Weights of a small GPT-style language model, trained from scratch on English Wikipedia: 673M tokens.
Each number is 500 + 25 x the weight over its row's rms, rounded and kept within 0 to 999. Layers, rows and columns count from 0. Numbers have three digits each. The size before them is the row's rms in percent of the matrix's.

# down: layer 2 MLP down (transposed), 768x384, rms 0.0055, rows 665-733, columns 0-95
# up: layer 2 MLP up, 768x384, rms 0.0118, rows 666-734, columns 0-95
down665 070:501469498468466500488486486502530501498481481484472492510514501505490499511485527488459495507488522515538515486521489495487491468486521488479507496487502521489476521493478490494524484478487546509517494529485506530482476523507489507535525491506503531498476469462476478491495485529500377552
up666 081:486499497494499486512497463485474470519494502468538504512512460475475508458443497496478498489457502509487517463446509532483513524421495541498480451501541495529521504538508530500497496480513466485524514489477505525483504475497484515510526545447482485516481487506488505471500499508491473502
down666 081:505471480552552524518536525499490501508532467496495501533488479478545507505535469485503485485546488502489493511519469517501552476482454478500482491515528530484511532476501499459492503525513500501462457481497458483530454492510525494515517483542464490482504536529534518486570516491511523495
up667 090:528495498508517516517491534502469459513528523507531509499505504516502504457519532508512501503527506461486532491501527485449532501522487462477494506512499474506511444498524568486556524494451488526524464485439492491520472517519497551495435467552473512477500540501447457475510532516514525462
down667 098:468511478472520512475478487519512481519512539518518456516484501479497497482497505518493517516494499521505452491484517524525462470484576506497483467460517482494555498551498489479487502498516531512504493535498518522471477549467489491518529460509557518517485487487477478490451498491447461546
up668 091:442497502469474506503496468502521470525463545515509424505548512437475498469539497520488503503479502572505516513454476453512524548486509491512509514520523539562516474490519515524512508484519518483531526498508502497508477482463496469529504509450533531481516482515489500529477551473501496489
down668 093:546531497532477524539504503506483535501501492495485503533533484501540538528460515473503487503500521527477500468518471481466457509500501476535523525485491512497483540483491485500500504516505497520509510501488476519506493469511471511535433510470530509500520463479476518529520448504503544483
up669 081:498496489492495498476491428517497501528455443464526461523497493491513505529489516506477489519501505530482505530452474443493504480528491474459520525499505526486485497538526504519541504505526472507472490460490480478499511493477438536503486535528446530515479515523497473542495522529515501493
down669 064:489489512492473551503464517479551484522487527517554518479436487520520518509498490476523495502551511523482517473489487509462452464508471485491502493492488517487507520502504483511502476525509437488513491520519550493529532543510524515512480542453558495505510463546522530490541484465513572508
up670 085:496502511482449494522511517451451502493492476463504460459505506473517582513562479510495508480471463470516501475546520481481517509540492486505502449534465479472538481461469454467478472506539483509480513496489481480528483501543470509530470446502520502485510528472470481510498546520522526490
down670 073:541482492522536481480493540498440473474549509470521517515495458516499489472504479523530486509522484498475474509501551531504451466486509481521519497485502495499518497495516492461509497499497476535524505551522503504434505499465499527474519488470449456545507448538523469477501458486501543482
up671 084:504495520512522497545494518478479500480491519526438506475524496473521476491521510492502514511502473523500528502473496473478536472507489480459509505498498497513520491525508505488474496478508509490476513509480513503467450511503486488499507530476465531485500516501522530478495548559496466500
down671 073:518528460515516570453519517498480529494458517467478460483504523524507499470458507513497484487444501472529554466500486506517498518514544539507505517495456499509533475514471525488492536470517530501477497482508495512493539494515503496511490522491553500549508513510480470550503489513485547480
up672 079:475501507524492499524496537503476494488496503516525479499485566541488502513523510450514500488510473492520495571514522511518503460502501506493511524511512524489527519530490519520491507525504552491494506495478524516538481488460523528534510501549495514491468522478469481506496456501490495503
down672 076:534486499523504524495494505534505497451479490485505507496500478493517507510533518436499522477465522492502466487434507478492520482519468502459511473463478477485518489545499512512529514518474477506467517534525468487502479514537490495505521522455547498513535479498528453471515517452445458492
up673 081:517510561519504506531491506460529517528465547501501493479502506519531452515529470527490499535498495525488471480501492473533486524530508497487498529479517508505516519490552566507520545473458519494506472502545530515467539527477549474508483493497526494489492444469471560571498481481495502494
down673 072:506513528512455480498505495525483496486493526482490482526534499509451553506507516495512492480471494516517499464477471474529474553467492527521519470508487484511492518517491472499490488484482527479468504463455522507496470513488514503517476500522508510505514512511514494538496443564493440517
up674 089:485496508528487504493493590540477488488507485458544495477474550504441513487549523522519505496499507522511495465491567535511534526516496480475497499526476523537489492497500474518527527479531503519504467490494567493539455478496479565508456470515483534480516488534481476475481462512510463480
down674 079:519507474511537531481463495483485504509546506478507502525551507509540504510473488513480500482559526504511484469516468485473479505504479504517552520528529472483511522513492519461462508517545489515538541557503506486482449476462472494472492479492527489529516461494484496544492531498461498496
up675 079:510502491505448505523508476479482489507469512486527532497485519531473504499564513486508481469517473468506474459540470514527480545537502519524495503495522508544468485480535476485525528516479513506494508504520486483495497494482509489492555466490506505504496486486486496464508517544499521522
down675 074:457463511484496476503471504486510479517534492492471552515537504511501528478492504532494512501523520464508515506525499499494472530495470527461519445487511468478512515507442466460487492488490502527533513525467549549501453501490498476489499491481516492538509503483478465507469457533504510498
up676 095:498501496494527510462489540534444523508455491481497484466505485499469485510526527496471507458521520532497472481463500507493480482501503444495482456512489530463497471506490511493545469529517504513486420500484541484559459459554464486439439528508486487498486543506467484442492506539496487461
down676 087:497513431543510504466507484507477502540499553488514445499539486491513487476469506551480494514486502476480475474460503466512461503485504522535513446529547522484506544545508535518457487473536501509513515498482477518501512532499504507543493493502507505471512522492473492496522535512501474534
up677 083:500491468484501492541495539536485465504494507545562504506522526514511466451413485502500490552491516505524497511521517482516512513484494499535515501530524486542575497544509517516516487476471506522493479503517541492489536507498491534521487492471541544493500499548553493479510497496505518503
down677 073:544489522421470508511505514509539471507502507509473485462496539471492493504531530543510511525528489551470509499515490519480558497498572517511473533514501479527465532483466517526519448524514540486490518512499516482563489510492493478491505479534505491454469479451471529523496512497439419514
up678 088:506500510535530481502499530550465522519481477519548500492526493523527516566445482489511522485474506472505480470497506533479524505536500483492500465533470509491451544494493525513455491508496494458495500492514521508502521477516505523505510496504511510497486456515499533483494517501509486527
down678 079:512533492521531502498550497554473530518573537465492479506499481480474509488527459496498523483486477477458478525492543509528513534492487479491508477521490493500525462509527489498463520492471478495484479509498468527467507499495517494500505500507425464532533522480533480515543492442536581459
up679 080:491504510499439494456495528500489519485528488491480566494516459537496533511519467486481499522504459457502551476474480511511521466523500518490509512520480500533484503520445482471555463512489546494538563490499504489496467467508490516504516445508486481508519526494506509519504486460520485504
down679 073:497530466514529443464489478481489515539562518443518495493487491507514475499492472558490527487536521528483486475507488484512474488531485487540484444508541529478516536510508493506528469501510501535531487541525517490497553511503519487488475504531468493470497497495518500518507522480547440501
up680 284:459437510497503488514534499472511504496489472495481501502486498475501505500501499544509485485552511469513505487513512486493506489502432491502474499478540477494509487509493505492498499481504512514473504509510499499504486509494505508538502499503514491495568447495499510503420499513502531468
down680 318:518518504490495569515520507498495508495502506517491511490524506504487510503511497480497519500503504512500488491511501494501507495491526495509496495500472511498523505491497510485505479494499524500504502496507482505506498498499496494504505494503492518492505544503517500508519500511608357606
up681 081:486496478512520507491513512507530531489528498501446492484492480504478510514472490509498503485491515490506509493507516517486498519505492490479491509541478512470512488491471455487464557474497439531529501494454512510573549500518504465503504466505523484506509489514486521528484499512498475503
down681 072:494520505504509558504510485457476496520490511515505482455495471512476542450482492519503490495493488504518517518506517477470505513489475539526491534520543531518460480506536491484513489476509482527521493489535527513471482484498467515517474528512566483511520532502466544549457513501526547489
up682 077:495505479502493507541496503436541460527526541532554519504507464549554525539486493470504502493502547452510498513437508487457502474511507495474523513496527487467548461502473482515526510527496493519471521476495520498470537489501508459513464533559549519508516459465540470544508465503506531510
down682 069:512512544475478515547473465550523475529468513526526489507480521473459502509479495466523500521516492547493469497484499494509516515484481490526515494467456485525478485554504475497515562467476483513504505516409471542494536518497479526511501520491516486459527462467513497506498471504497495492
up683 090:501512479507505506497505491478504492430499503496442486504554544553499497514491475493515483480524487499527467494506550519485564458517500505529475504508502480479497481545519506506538469485493524551479481482507496474485532538529549513523506465536447506473503554494520504516505504486512542483
down683 087:504510512501494449474491465525534480502477501482497499471458498462505526493551491548488523500526508523471464531487520502470520509513501470485515511514473508527453505533489500473505470500518503513499565485506508500521547506520511514528487495532467476477422508479500469460507468476530481534
up684 087:492500494554492496522509475502515492502480481507531528539474432509517503523523492543482501543484483510513493511476508524518473505513501510461504452487495470483504498472472525503446533534528463486521476501535478495549505482551535481463511545489545485493480466499453518493498498496499503508
down684 067:486524496471506541480530532520442506518467526514513464531543489504532504458494500486516492460480486490469474508480528491539514503501487512489468425499510511502502484543520476519443528515490492473475488503451455503472512520501482489545512523474532491492536574507513497496508493451510579479
up685 076:516506491469565515497494524496508514487475571511521504513498502548520476505476545537508484545485474461465480504476503458468522538501504478496521469519491514466507486534514517527486522543486510473516516500505501518522479528492467514493467475514449525457478498481550543450528505481489546512
down685 093:500498547479478454491466478464534494483454492541508493466490507527476505494530478502508500482475475538508457517503486494491456497501511465500499481496489516487460504525483480522520471475492543477485523527470522536489537493486515501524524504521508512505494472460496490477466514528477370534
up686 077:487494474494499486485516500505471500531463462521487489517484523518474498481528505526499520456472518530507519470478548500468477517475483480480494455512500510529492517486477404507489510505513496502503501485521465443444486513491489520523508482512468513499478537493522458482482495514499477526
down686 084:473525468536500560506526484488501529509532471475469533511519528498535509495498499491516492471562502503464525480538485506474505488515488503471512556505518483498522518467487478515513538503508475545529489523516509515513496484527484474495462495514512462501530515485488504493589523507517670445
up687 082:498503481470553492488499522543479495471563521475468534505474479501511496468473508474557493451502424495510537464497536540527482496525505504547496498490507494529491447510458474496503461503520487478535491493476535479491533482563465543467520499502482509497502515506525508505506449499509500513
down687 079:469502479548516521449502500455514493512504521482489479482503485517530498477520514518489532522483553506498513525464473475519494501534503504483500458508517513506511500523444518472527515512500514543507498497484511528512513485506510473505518495496457481501465492480502466485491528509454421524
up688 083:479495495534471516496491471488545466498490498553486436479491561503517534517560546507511500454513517558501514504500538552504485509577505494536487465465510470535516521507504510492475520483535487494507513511453489498429447513470498492488499553465439508489487521517495482509498507490520516459
down688 079:527496512492479502553466490514479518499499504497488479496527492466508513509458535483477479513506525469485524528488507514497474505455517478532525526484479529511504520500486489523503508492511483471522459462502499519524490491469445543526448490479513508517450491514479493477546479529503513523
up689 079:512491449482507501506506513450470480509490461515496485510489512510487526487492496496532492536513511499521493521575514535468529478563495486514517485514490503510545505495513460518475484477503469502455498467495455487439455506520483503498504510515478527514535531520473453495499490525536484501
down689 080:553485475485481453493507503493489496526535564488501542480504521500482509458489483496461538486505513508456475501486483491508474510507505505502513519511525456524493514544509504494501489544530530539457504536509560530541526477462455498481476494451450490475469488498522493483506484462484499498
up690 083:457504500493484503475515489542493504494494446510486516459467532552485479532491492503526511516496469450502466526512467481476505516468514518500528510503491487508491526485466540508536521513458544464457479486499513545559512512481431523470475487480500534476547491509522533463484481493513509534
down690 093:535518497532499502487472438511492497487547490462499504491467482531511513498521515512471517518478535503500498489501531464459469564509479532493516466482512491516530515543507492464525485549504492525530539537482483488455542460503491488517480523476502484478521447478505485522492501474512495477
up691 088:461496473520477496460517517500508482489523491522474533511528506517464470496525489488476500502509481497500440509486548484466512468484505531482496537525528483482518494531506458501516470552509485507506529511461476561499513506461524483517514479526566506531542495459483540466506458507493477501
down691 090:556503526479517467552495475517490505495504460533488495492462491491510509507485513495501526500484509499494507482496524498524520525533480572505491473496503525495521501503520498471512534527480552535492495516535528419505484499517461507503505510477503527465502503490509508498512525463501423497
up692 084:518498478501456500478481548518540478457475513545526546526498511469537487521521495548507495539516462488523501511498489510501519481561502497484503525501526501493496493522466516514491523501518524508450496487496477523446495535475493537496505455487567516508521468510497494523503493533518482478
down692 073:536556491437472467496501500566546489508478501488514478446525537504453452518513515489498553482490485533528472505478496558524461515507487541524495496505469496494523502540479519537506505517517527510509490509523507459542531532490518499504494498460491507495462476494530491496500489465475431512
up693 090:501503553501511496477486472497504521511493518537504508487483535550477487520483466470466490486491512458483453453506528521465494562497503492542518499536518501480515514505495479467470482514487448479547541517499489483494492470494515477478519481490454475545525502495519475512499470498505508513
down693 085:482524497464432490496525451544499492551476491504478523482493509508489503532491533480509514513553495500492516496506422501459483493519523508484469509474500485495466518492469497519484503463467514498530479508485501495527518506485500500511505515517533489421509552480479500494539525502478514487
up694 082:525502485515510500525503496490444506541557492485538510519526519476542490516501514468484486449509511498463453479482466506489491538468510495504495454493549518504539477523492491472527466519497500514472522501526502509457534505479550526461515530474503504519506495498491494473515501474497505498
down694 080:484475519502513495515519485538538463534482477519493492508537492495491495513468516528486521520496504477510493499500484483535484512485470492485533478498506517497470566494456538502472573507498536520492458481451522504519532503512514531530527470501489483485470497475507483497486491505516440525
up695 086:518508488490507501525500451507485462542469468481520499534494502514497490443582516516507520496484500530488497500475492493515472515515498459512494479472493499461515436478436443527526516497519492534528471487494501495496500473577472541465488490519543503492486480546513506533488538490505489491
down695 078:451534476542483517471507484464496514519476519509496491492496513544516503468488458495476492483517529516463508477509504442460478477487496518515528492529529488481494511531497466497505481488492527525548486516518486517468566512484509495548473491454514489501536499500461481493490517523548557510
up696 086:505507471468501488499515483528483581501500461475536489476491505485520489485497508480472510487466488501508510482527460452500481515542508506512480511524488484491504451483436487412519504530501454487539481506539558484560509506542512483521503508489559509510502509535520508477496488481477504507
down696 082:476482474532515480473557505475498481505506495486487495482519480521477483478529468530511510496523512462488506533529508487479543534537470521489503514495522493499486483502501479520511487496486442525527508497495471493453567498535523501505509507488401462478482533479520508448543526524510476505
up697 088:517507519437482497484510478479496514532465467469490468501486506506528503497502470505514502479458487431508470509511520487513458516523497539529516479518487489443499540475518581510479494515525534529519478512465494457490503431488542483541508463460479515487514522489500536524508511502497548503
down697 084:501431537527528511486470510468474464436506469503521493507502469505489514488541476465513487518507499513496510553510559483520482535481514495478499497488511512504485507470471477502530466493481476505523582519521485548458469482512496519481492501516476444528503513484526516476492532532492447515
up698 084:474500487576501496481505517460502499553483546522494557519479513538481501517514530500529499519484517529469539507457458548526539491496493500560521529486501480532468421517482526539476483471512530492492475463522505526489525521512487493509467522505471504471490483495527505537490526542503462534
down698 087:522555496529529478520518481440542525517573498509512526507497551499544518487531482529473550474538533530490512462543461500481480499539482453484489539508489504486508508528495498484512504500499499492522534527475525488520503501515511478498479493498543491532517504460457494517499487464500523477
up699 076:496491514482551493473493461524529539530516467502496530498519457499456463457451510510493496538506508540507484467534434532509480516516495553497505488511502502477475485474548532541548480487491482533525550504552506513481456534476527473461497548486479482518515478487494495528503472466508444504
down699 071:493474514518501535510495493479482539515536528503485512506482491507515491502460499461481499476482507514517528502532458483530486520480494492515496493551529520485548511499493502490499507527482558465474453481551548492499474501485482521473541480531477518464520547473470514517548517500502467513
up700 080:523501483532476495515497518492492519499532466506501505515513523507563532491592523540490516481499550501475480495482460488526485493501488463467479462496518488474496529480519467549502468470543486500488511503511482499440513560489510533497519535492456513481461462523460469547490547524506501480
down700 077:482532513477453544501452538482497527499475518509443504522507485513482523509462496475514480464522478491488521513510498505493477512465507501512517485524526492518482533480509502529485498435502517497527478466494485526508491500462517525500470486474511482520502506526476500518528508524514625474
up701 080:524490468563501495496501527490508494519499468545539488500497511460501527514506470501480501513501563523487479451457507492493500520503500536499483529471525465510539463496513544535440482499446514494452504472505495511472439513488540490519497517555550485499500519512517513518509520493498504494
down701 071:529488534422472510510493517511483506498510482537466472533500564475471470492513530488505518486463499494509517527518518535537503508484509486524496502471476517501508500500495521542511522528513539479499516520462497485541527494526472547497520485504494513486480470471487508472456492499500404516
up702 116:476507511522492463505496502495483525477496456538501495486508497537465517497491544536481551525471489523532492517506492515514505518499562470455549498529456523505526458533511490503476443533520484483491443477504487562458570505540466489481527487493479508456464488516492517506496489492465513496
down702 173:491506497527492482534529488511498520492491506498487518492446495497515510498488505509507508496521493476495514525494484492503529521508462508504448504481496467497510521498510492510499540493500476490502504498490509481485479495497510503487518491493504507549534456531495499522474497508545467454
up703 081:485507499465528494501516510471509483502490547454473487505499527489535491497517514516513496493451492520509481478436487498501537468509501476510518502570501502489526511488443450549492494518530474485524544433534450524470504515472474530499498500482510507506478485528506492478505513530517501504
down703 083:532545508510476450517503534506535514509465522518481500465483535529466512498501460550496501505508505504483505482504486551490536489479506505503524474544515507508457535518510504521499543502516534538504471536472507469551486523496519528541490474483477502472494511482509510496527511501498483499
up704 079:501497535548525497432500444499480518510516534455545522478464517512502493518445542519557485504489471469484515509508524557481509482519503482555504521496502476551507499513514503480469475493501491530484431490518484530493528518530518544445508519520448497514494476550506492485507451470487496523
down704 070:541530479502555492494528481497523502528491483499542531497532471514513479486552502515474532519546483488493508530508500499501490456534495484486489495510491511493481472521498493453505489494479487486495450494500507457513507471475539487491549492499474496462476527499504496502501516509468464490
up705 084:512503470463537506511500480519483523515473539457554568496492465537504524488524558439510491483508506469514481547512552476464499483534507432546499503573483532444471485516509459530488493493536527516534529505504492479503428469525470503494496508469490516502484456543489471505503508508509516504
down705 070:509481541476477529492487519447520501512427529531520520442513480513473510482527503485499501490452492508478488536483483472486509472485510522497532484517497516472497499504499490497492518472495519528521520527540546498552465502480462484482505490471482497528483483484484516472477520491500452490
up706 084:493495497521477489465491466505511474489520526529527483504456557508470567488451485553518485531467492463485513524485517488493497468491499484457522493541520505469497531538507486504524444516501525465564505485473495523557554505518478493465510491513466483520499515425541487444500507515500501520
down706 078:532488527481501517518532507506518492477497479519477504554465513524528500504529504475523500541512503525504532466497492532507475494528461485490463430480511531517505475485480484487513509514476500517521444487462497510462478479518497523500540517473492510514463452496481521489547488497512526492
up707 101:491496556560510511460485538507540488509501497509498528495490484544487468501495525478487499553549525485475474497498497477518507522453507517481508494462503525481476511498514550488558541489505440472480501483429502519514480484500492477517472483474463489487530532514497534436499414495504523483
down707 100:538509508456490524510507487505490496490547490506522468521522530501502479522487530505510486527463499514527500485474487506548468538498503495533503482465502510513542526502502518452520448501506487510516551560482510468452485500522484505473496518522528493486455426492491509523474481524390423515
up708 081:484502499485496502484498433563453464505505498467518472466485449540475511540498484504500492466467501455512514492535515499512490476497504492496501464555500507466414515507551508539504475500497526500500525509529486523494482507500523534490467496401514472498524501474495525504508446482500523516
down708 075:526465525483513492535480498466473469494532479524559518454502492486510501511524490512483490521541508513496482510506511472506522470505511486525522494500508558477527481473502507505492493532479524525516538503504495477497449501476498468488492495525483462511498538479512533510488538475510466495
up709 084:506504503513441499470490476473472488555469490515509517484545492482509534479547532504481511523503510526491478515483519499503498514497497482502480465508505517504511518499508516480502507501479502566539458553481516516430466514498488505524421523479520503486497472491489453486497513481493495475
down709 076:521489481517502499511503505504489506516527521504490468531545486475517487539451495481501448456535484474495467483497537508569485476455505490550494542510509501506530513487536506527490517498500521497528551475500453455520484523494492484502496482528527488505512539519507514513545505504532514491
up710 087:459500515471509497471500533510533492518499470481465529507468447506454541495425487502487486532480516468538512524483482506529478502529504510501539488454491495484505502521485511528529507537535459494462524493479499465527485471503471492473444457498484493494479505529492460494476430482527476501
down710 099:491534452487512545506501498503495493526496526488554491521482467462521510465496476502516507477515507541468489465506468473500534517505485473525477504505540495503492503539498505488493505514542487507497467481510475532489505502482490521513483500512531498502529521500495523557526521505522668471
up711 080:495500483481490499499491491495500509495467496486499473503487488504515475503469510477538488545485487471522478521516499520471511533527499513533519453530502488480484434501477481469474489492447488505511530474492498536497511495503503535501509483540471482542516507540486528456506497558511483493
down711 072:506523510512504505480525492470528466540486504531519520468472512521443465481537502506516526501454516510492500521469497531519564518537513518497506510485478515459458485508502484503515478489469503518507476552543508458508505537495482514494534477472485523468471444528491530477472497438482378551
up712 081:488499559486529493461502541494477485458548512485490523498522499510461502498478500469521495506477500441511499516509526505438476478530488511499528491482483505478468547508480549523474483496495504509457484515465519487503526453530490495511471507492485490490500513508511451497492507445500489510
down712 064:533535521490473522510472478420459503474535497484510542507482527491489506505541509534478497514536504527470503462499477486441512480538538525465477517515503509529496506470491510513559488492499494512497531488501497486562457473464473465490475486517533509518524487452477466535523559500459493487
up713 087:475501486457505496516501490479503497507532497508499600500528510506550500548487485476482498473512491514534530489523526527526497503502492455466500492490495472458456490514533479504498450483529540513527483473477471446482504501506485515465516497518485506493496494531471519546479512515489421528
down713 088:467571473504493535493489490492493560522520528457484498516514503476509547458481493517521533481502503507479500467494448484448510491511450506511512470522474544514484531540495476492480524479512467542510487471506537540501452470535514507508453510480518493539504506493489473521548494507564575452
up714 090:475501540487523510473502534549496444506505528561429534519512435549459514537462535485508494497527477478507514492509579528475443504537503499502504516485511497495491507527491499490466569482525471497499541477469540524483498528459510475477504461510458508491488492473498496527500464472493512521
down714 091:517523520482487527512495488519524512491512498500514487467520544505543510508485513515468520482502499525506486499510473484475460496491527510529470501518523507497488507503500480528512467507516539513536517566512528461550431514493494508505460509529539496485539504481508524518488467525456466483
up715 094:497499501561524499569527497506473470476442557524493499436484475523508498497499505513476477470493458475487523502468504523497526520487496534505521538509502518495533483478466455518507532525516462477524447490498526508478513483521502480482498517510489482504508521489487544487506515465475508518
down715 083:502471525465538447493546496512519522465541493506472514504509519515537473482511502488481528479503491543503503554537534492519489498503456494462449482488495491529506526512480541473546492515486484506502553525440476458561495477518515497509547491495498491479486520471496500518526505507436450498
up716 079:493493500554459511487498526476494514515462521536484529476551478463472503494550494478464514508520536515452538417473564495490509518485482487508505494469492537530462481505515490500465563536496490522488484515504445520479526523480474498530462530500502490479507489486516487524485522494492450504
down716 081:535567464484481490506472486500529531533501518506481491516515560513516519501454483481475482455523502497505521465551481494492467484502493512552514538514515526519498505511525515497469503514528485473532515497462480488540509492519492486498453495504583500527520506533446511484493465518558577479
up717 103:499500480553518494511502552540475460519519566489468525452514530570492452493521479531487511487492523547513495497526476500511521512492496499495517510456486480504445492491500516530520506485514513463511492482510489497483476498504457503471456513497497477482442523463541500446501512522473479512
down717 093:471514484463503505501519512498524527494533498460479487511505521481500537478476459548502490482501501545477498446506498482505502484512505514505484525540522507515506502494528491487466485484518511503476465478512453536533420513497514472480499465498497521534548518486497500528488513495489498506
up718 083:499505532544509516487480458497481475529458523534519493498520514528470524517564497519514504435507515478475509526516538499519516505534495459480515486531500524518450532503488491500495539498534467504495506517436527461482489549498467505508493492515454520488515482504484483455488513555492487471
down718 086:464548456483471499487482477482478504540502505465489518469530551523508536499446478509506501483528508532458475470530473471465455514477505499546491519500512472504492506503497498515487441459524518502515543510486498539508484478460494512499451490518545502510497480488479510545505475534532546507
up719 091:516504461511472505485507459457464494489515430470504479486445482488506522539511511490484494530478522452484529483501479492516512501487507519494531515486519506468534520492491507505525490442506479472498530471504478519466487445465513466534498459494510501494509495540496490504504481494524570497
down719 094:540506527467504469502497519521526483495486494502529516514519499559484501484520496517487513503541506525544507530523549531487463504470491464465514482494472523518492531495507496507497469512483517524528497586492519491482529499512510509499467496474456469456469485552530531508503451536471569501
up720 070:496507517507449513474490563466482523425488503493503479507497530491532498539529499476542496523490471461485518488500509519475500507488497482509499504521509503513544486498455488518495449487443490492509526483462493493477504528477539511520523473549478484488508536540468508475502514535502499485
down720 064:518526500560475449495500487519518484493532512482489499500543507504490486515506481532481488480536501507496506472479490519490522516507519452470513498427497536506468496545482498509513498472479500529525474538485522520491558512495499523520471501498524469512446467537514480496498471525551460523
up721 087:480498473547474512512500447495483544462495470524549444546493474487529502532565496459461492496497526498516443495501478452478475508503502513512479488545513521463582507506492468492518480580485497451487490520544487528519490491503543489513508503515517494491510489468466529478508474526499528472
down721 089:545490555455461434513505490530528448502443488502510500465494521525473504527483491528519504522506485512505478490518586492496490487496524537535508513478489552503451495479512504533502473485475505503516522491500515498497533553507495535508519529490478467512469513494548515462484512477508406549
up722 080:500501513502502507512494442467516457511505489483498464487498514465556563509492526513536493466484491441508579544502465462489526491542502544464520526489537493456485498451480508505514483483517485516484512483481485497515531477517492510505507450498507520495497527532533487542513498470506545501
down722 081:510479508494486498484470488516511478504486497503542496507499486513528439504473474439497511531504520511540510532509490524483504467446509451492476484464459497492509518515456523502534508502487473486532531552457507508506491505497498520493528486481471456482491453505470474486489488543444487503
up723 297:474408507508503478499527503491493505499495503492484506498489500465495513523531518503496493485552513462502502491508501487477504509517438522503478518507551485512485502516497487502509513502486498493513523508506502481489481503516519475548483492486538498512549478504469491514429504488502564437
down723 281:516524495493500545506495503500499516499507511520495504502526499492476509499506497484501513502501493510509488490503508492504492504489535500508501490508473516499513502496498508478513485498496527501496494498511489500511520504495483505497497505503499503488501552496501517494518503513570349669
up724 086:478500506509480507496502497514492458495514519489488489504527528529469510480536534479497502502509516512508525543489533434492513516444505487518502498513509547498480519523469503456490522486496541443471501487477483528470444499509481520510462529439485520462489518501531554454500465523490507505
down724 082:523496527536514543484482480476468527495526447468477487525564505494540470498475479486465438495491531470547516506516500468503477487504452494506528498480480525490539540478457484486535482483513478553516558560472454496488490470511499483511453492493479495522492471457508518524514516538491475493
up725 097:460491498494506497498497478481500496527531485485504527480549493511437505472514523513473503526454495481508530550469469551486505533535498486541551526517477440519468544478468538474501512520542495498493452499506546489506500490491468470484506542434461494485497465478536529499484516465517462511
down725 081:537530479499494534473490503486472523494545550495508480539504464485549497472481516473466511492530541512512445488505469501497476519507472480517475493544481505509536553510485483480485473524484479509523521482489486536475480457487487452522496497494493489517544528484452483545587492491477536479
up726 091:508488477508505498473490483466513496498481505481540521497478490470482491480508504519524487548527478479486488515509518515448500459487495520473493537559508506508475568475497451504529458490451490496498460466489491500501512521518439474489527496540556483520544501512509464512496518484506468519
down726 093:530521508469472493499508493490545508504488512478466526479506544533507497508498517498489518500476507526539519524515457535499501512517506540476507487512476479522536479504485547502507511497482479529501530528434570486509531479535506486505476500493511504490445478447475488486512472480511475486
up727 089:500494479549488487510494507485468489431442519485532538528512520542450506500482477522486498517503508514495460487531468471531498490479476523500528528485482491502498483519497517500541511454501516503526511510474484520511492466466545534507470482509512485481456475492503514480502490494492442521
down727 091:513515506492507490501493508475519493472527495489531530516524548497524531489506486481515485441526483467502497462530531497503508436488477503455509484538502488509482495504544521496517535491481491490461465489531500499485483531519483464496533504482595491511541531529500484531495536498538543477
up728 355:488416498487482501505528483516536512503485493464488510517497523502521486510525469521501497533538501483495511509513484512503514487468441520475497520493552484511482498526487517485500497524500499472490522580488503471470451478505526479564484499488511513522536477496457500502438535492468547448
down728 249:527526496519501496506509504495479514500493502513502505499539487483481515498508506486502520504508495500516486494504504498508489513483524519469512496504492512505492528503501496489507490487496528503501502484503503502523549511503484491509509506496493488511505533493509523486494496484546425716
up729 081:512515526482517520468491503486501494503537540511441521481500474547491503542510466493523497493491514460506505534481539493483464496521510543526492474447508501485490521468513504524525496499530491485509502531479480557461495500490497476478475479500464485492517465493463494506519486497506525483
down729 081:473468542463464458546447492503497477483494491517523484488478512494487514504528483500469489498459524542488466497478537483523481499513507501538510549490498546482514493483518483495483472486499548489502523496482474506505463545456494515523478496519494526536497475488512517522455489506497411538
up730 088:472486501531521517497505488529477508523468507470496518482484450520481485527434472504530483502506514539496512486511469483468457527434496528494528497498517546524529470505497526494482510479494466499504521487523503568531472529474482468489529524531471521506526473505499502484502502545498465539
down730 095:503503507535533481502509459509506508481537482522522522508476501498518508487554523459472511454498511487504518500539457508520499509544445485488490539510471509493536490515512515457544523542489498487476520510521527480489543486527500504514532534481512508532491497507502510477525452494494471475
up731 095:467494483506477509489512473491499474503523536516536578494542504502504462493473490535478501489495511458501513481506507490458506529510500487495461505507503472473547510501520505512465498478451533487511484520547517532486569545506575532474480482495568513488491413460466536506509515471505492497
down731 083:519487532477527502512471506474485486528480481523514481473499467456489504505505492527470520484521512507483497494516530510496523477502492516516534479550468551486478487508524488497467549533506525466515499505533492486527447480486460495513524481515454492557490490485522514519484483490524412510
up732 096:468488488485493508528499484482497444530458528482467505495523519473559518506479441501508486450497502478471508529494490482500479457475499534493522521541514491497582534553492501487511477544503503526486513485495527482470520495482523476453512543436506511497532477512515515515497543534498474503
down732 091:550503513512524501506512530485484487491478509489488484463527503484497505493495527505464524505466514526506483478500471481479492487518485503554494501512499525526472505502453523483503485525500536503481523541490500496537496475498500495523499499490469473510451522397488532491560521476457407521
up733 076:471500494521528501476506529491505475461517513536459528491515550519491507510494468517526499504457535546507522520500508537494485435531499496563507509510503514479513494539466474514466489468501532500491518486515471501567515444471530483483485518514491530498522558488494484485496523513486448509
down733 066:498531502538500466484524499517510547481513530467493479472500521500538478498488469525490498457487513504483482483479497494525491525547469469496499504501474520507470494543525498502536491471504471524511515491516474503519508500557463542496464515496509493493475497475504487500572553540509411499
up734 088:499499512571474505515500444534509549466472457501531477527506490514508502530497491507488497484537531497534474532525457514503466468547507523488509466467507502479488513473545474476493504491503493495489508528494511548441492548478486484500489490511486508504491466480459483545507493531520514490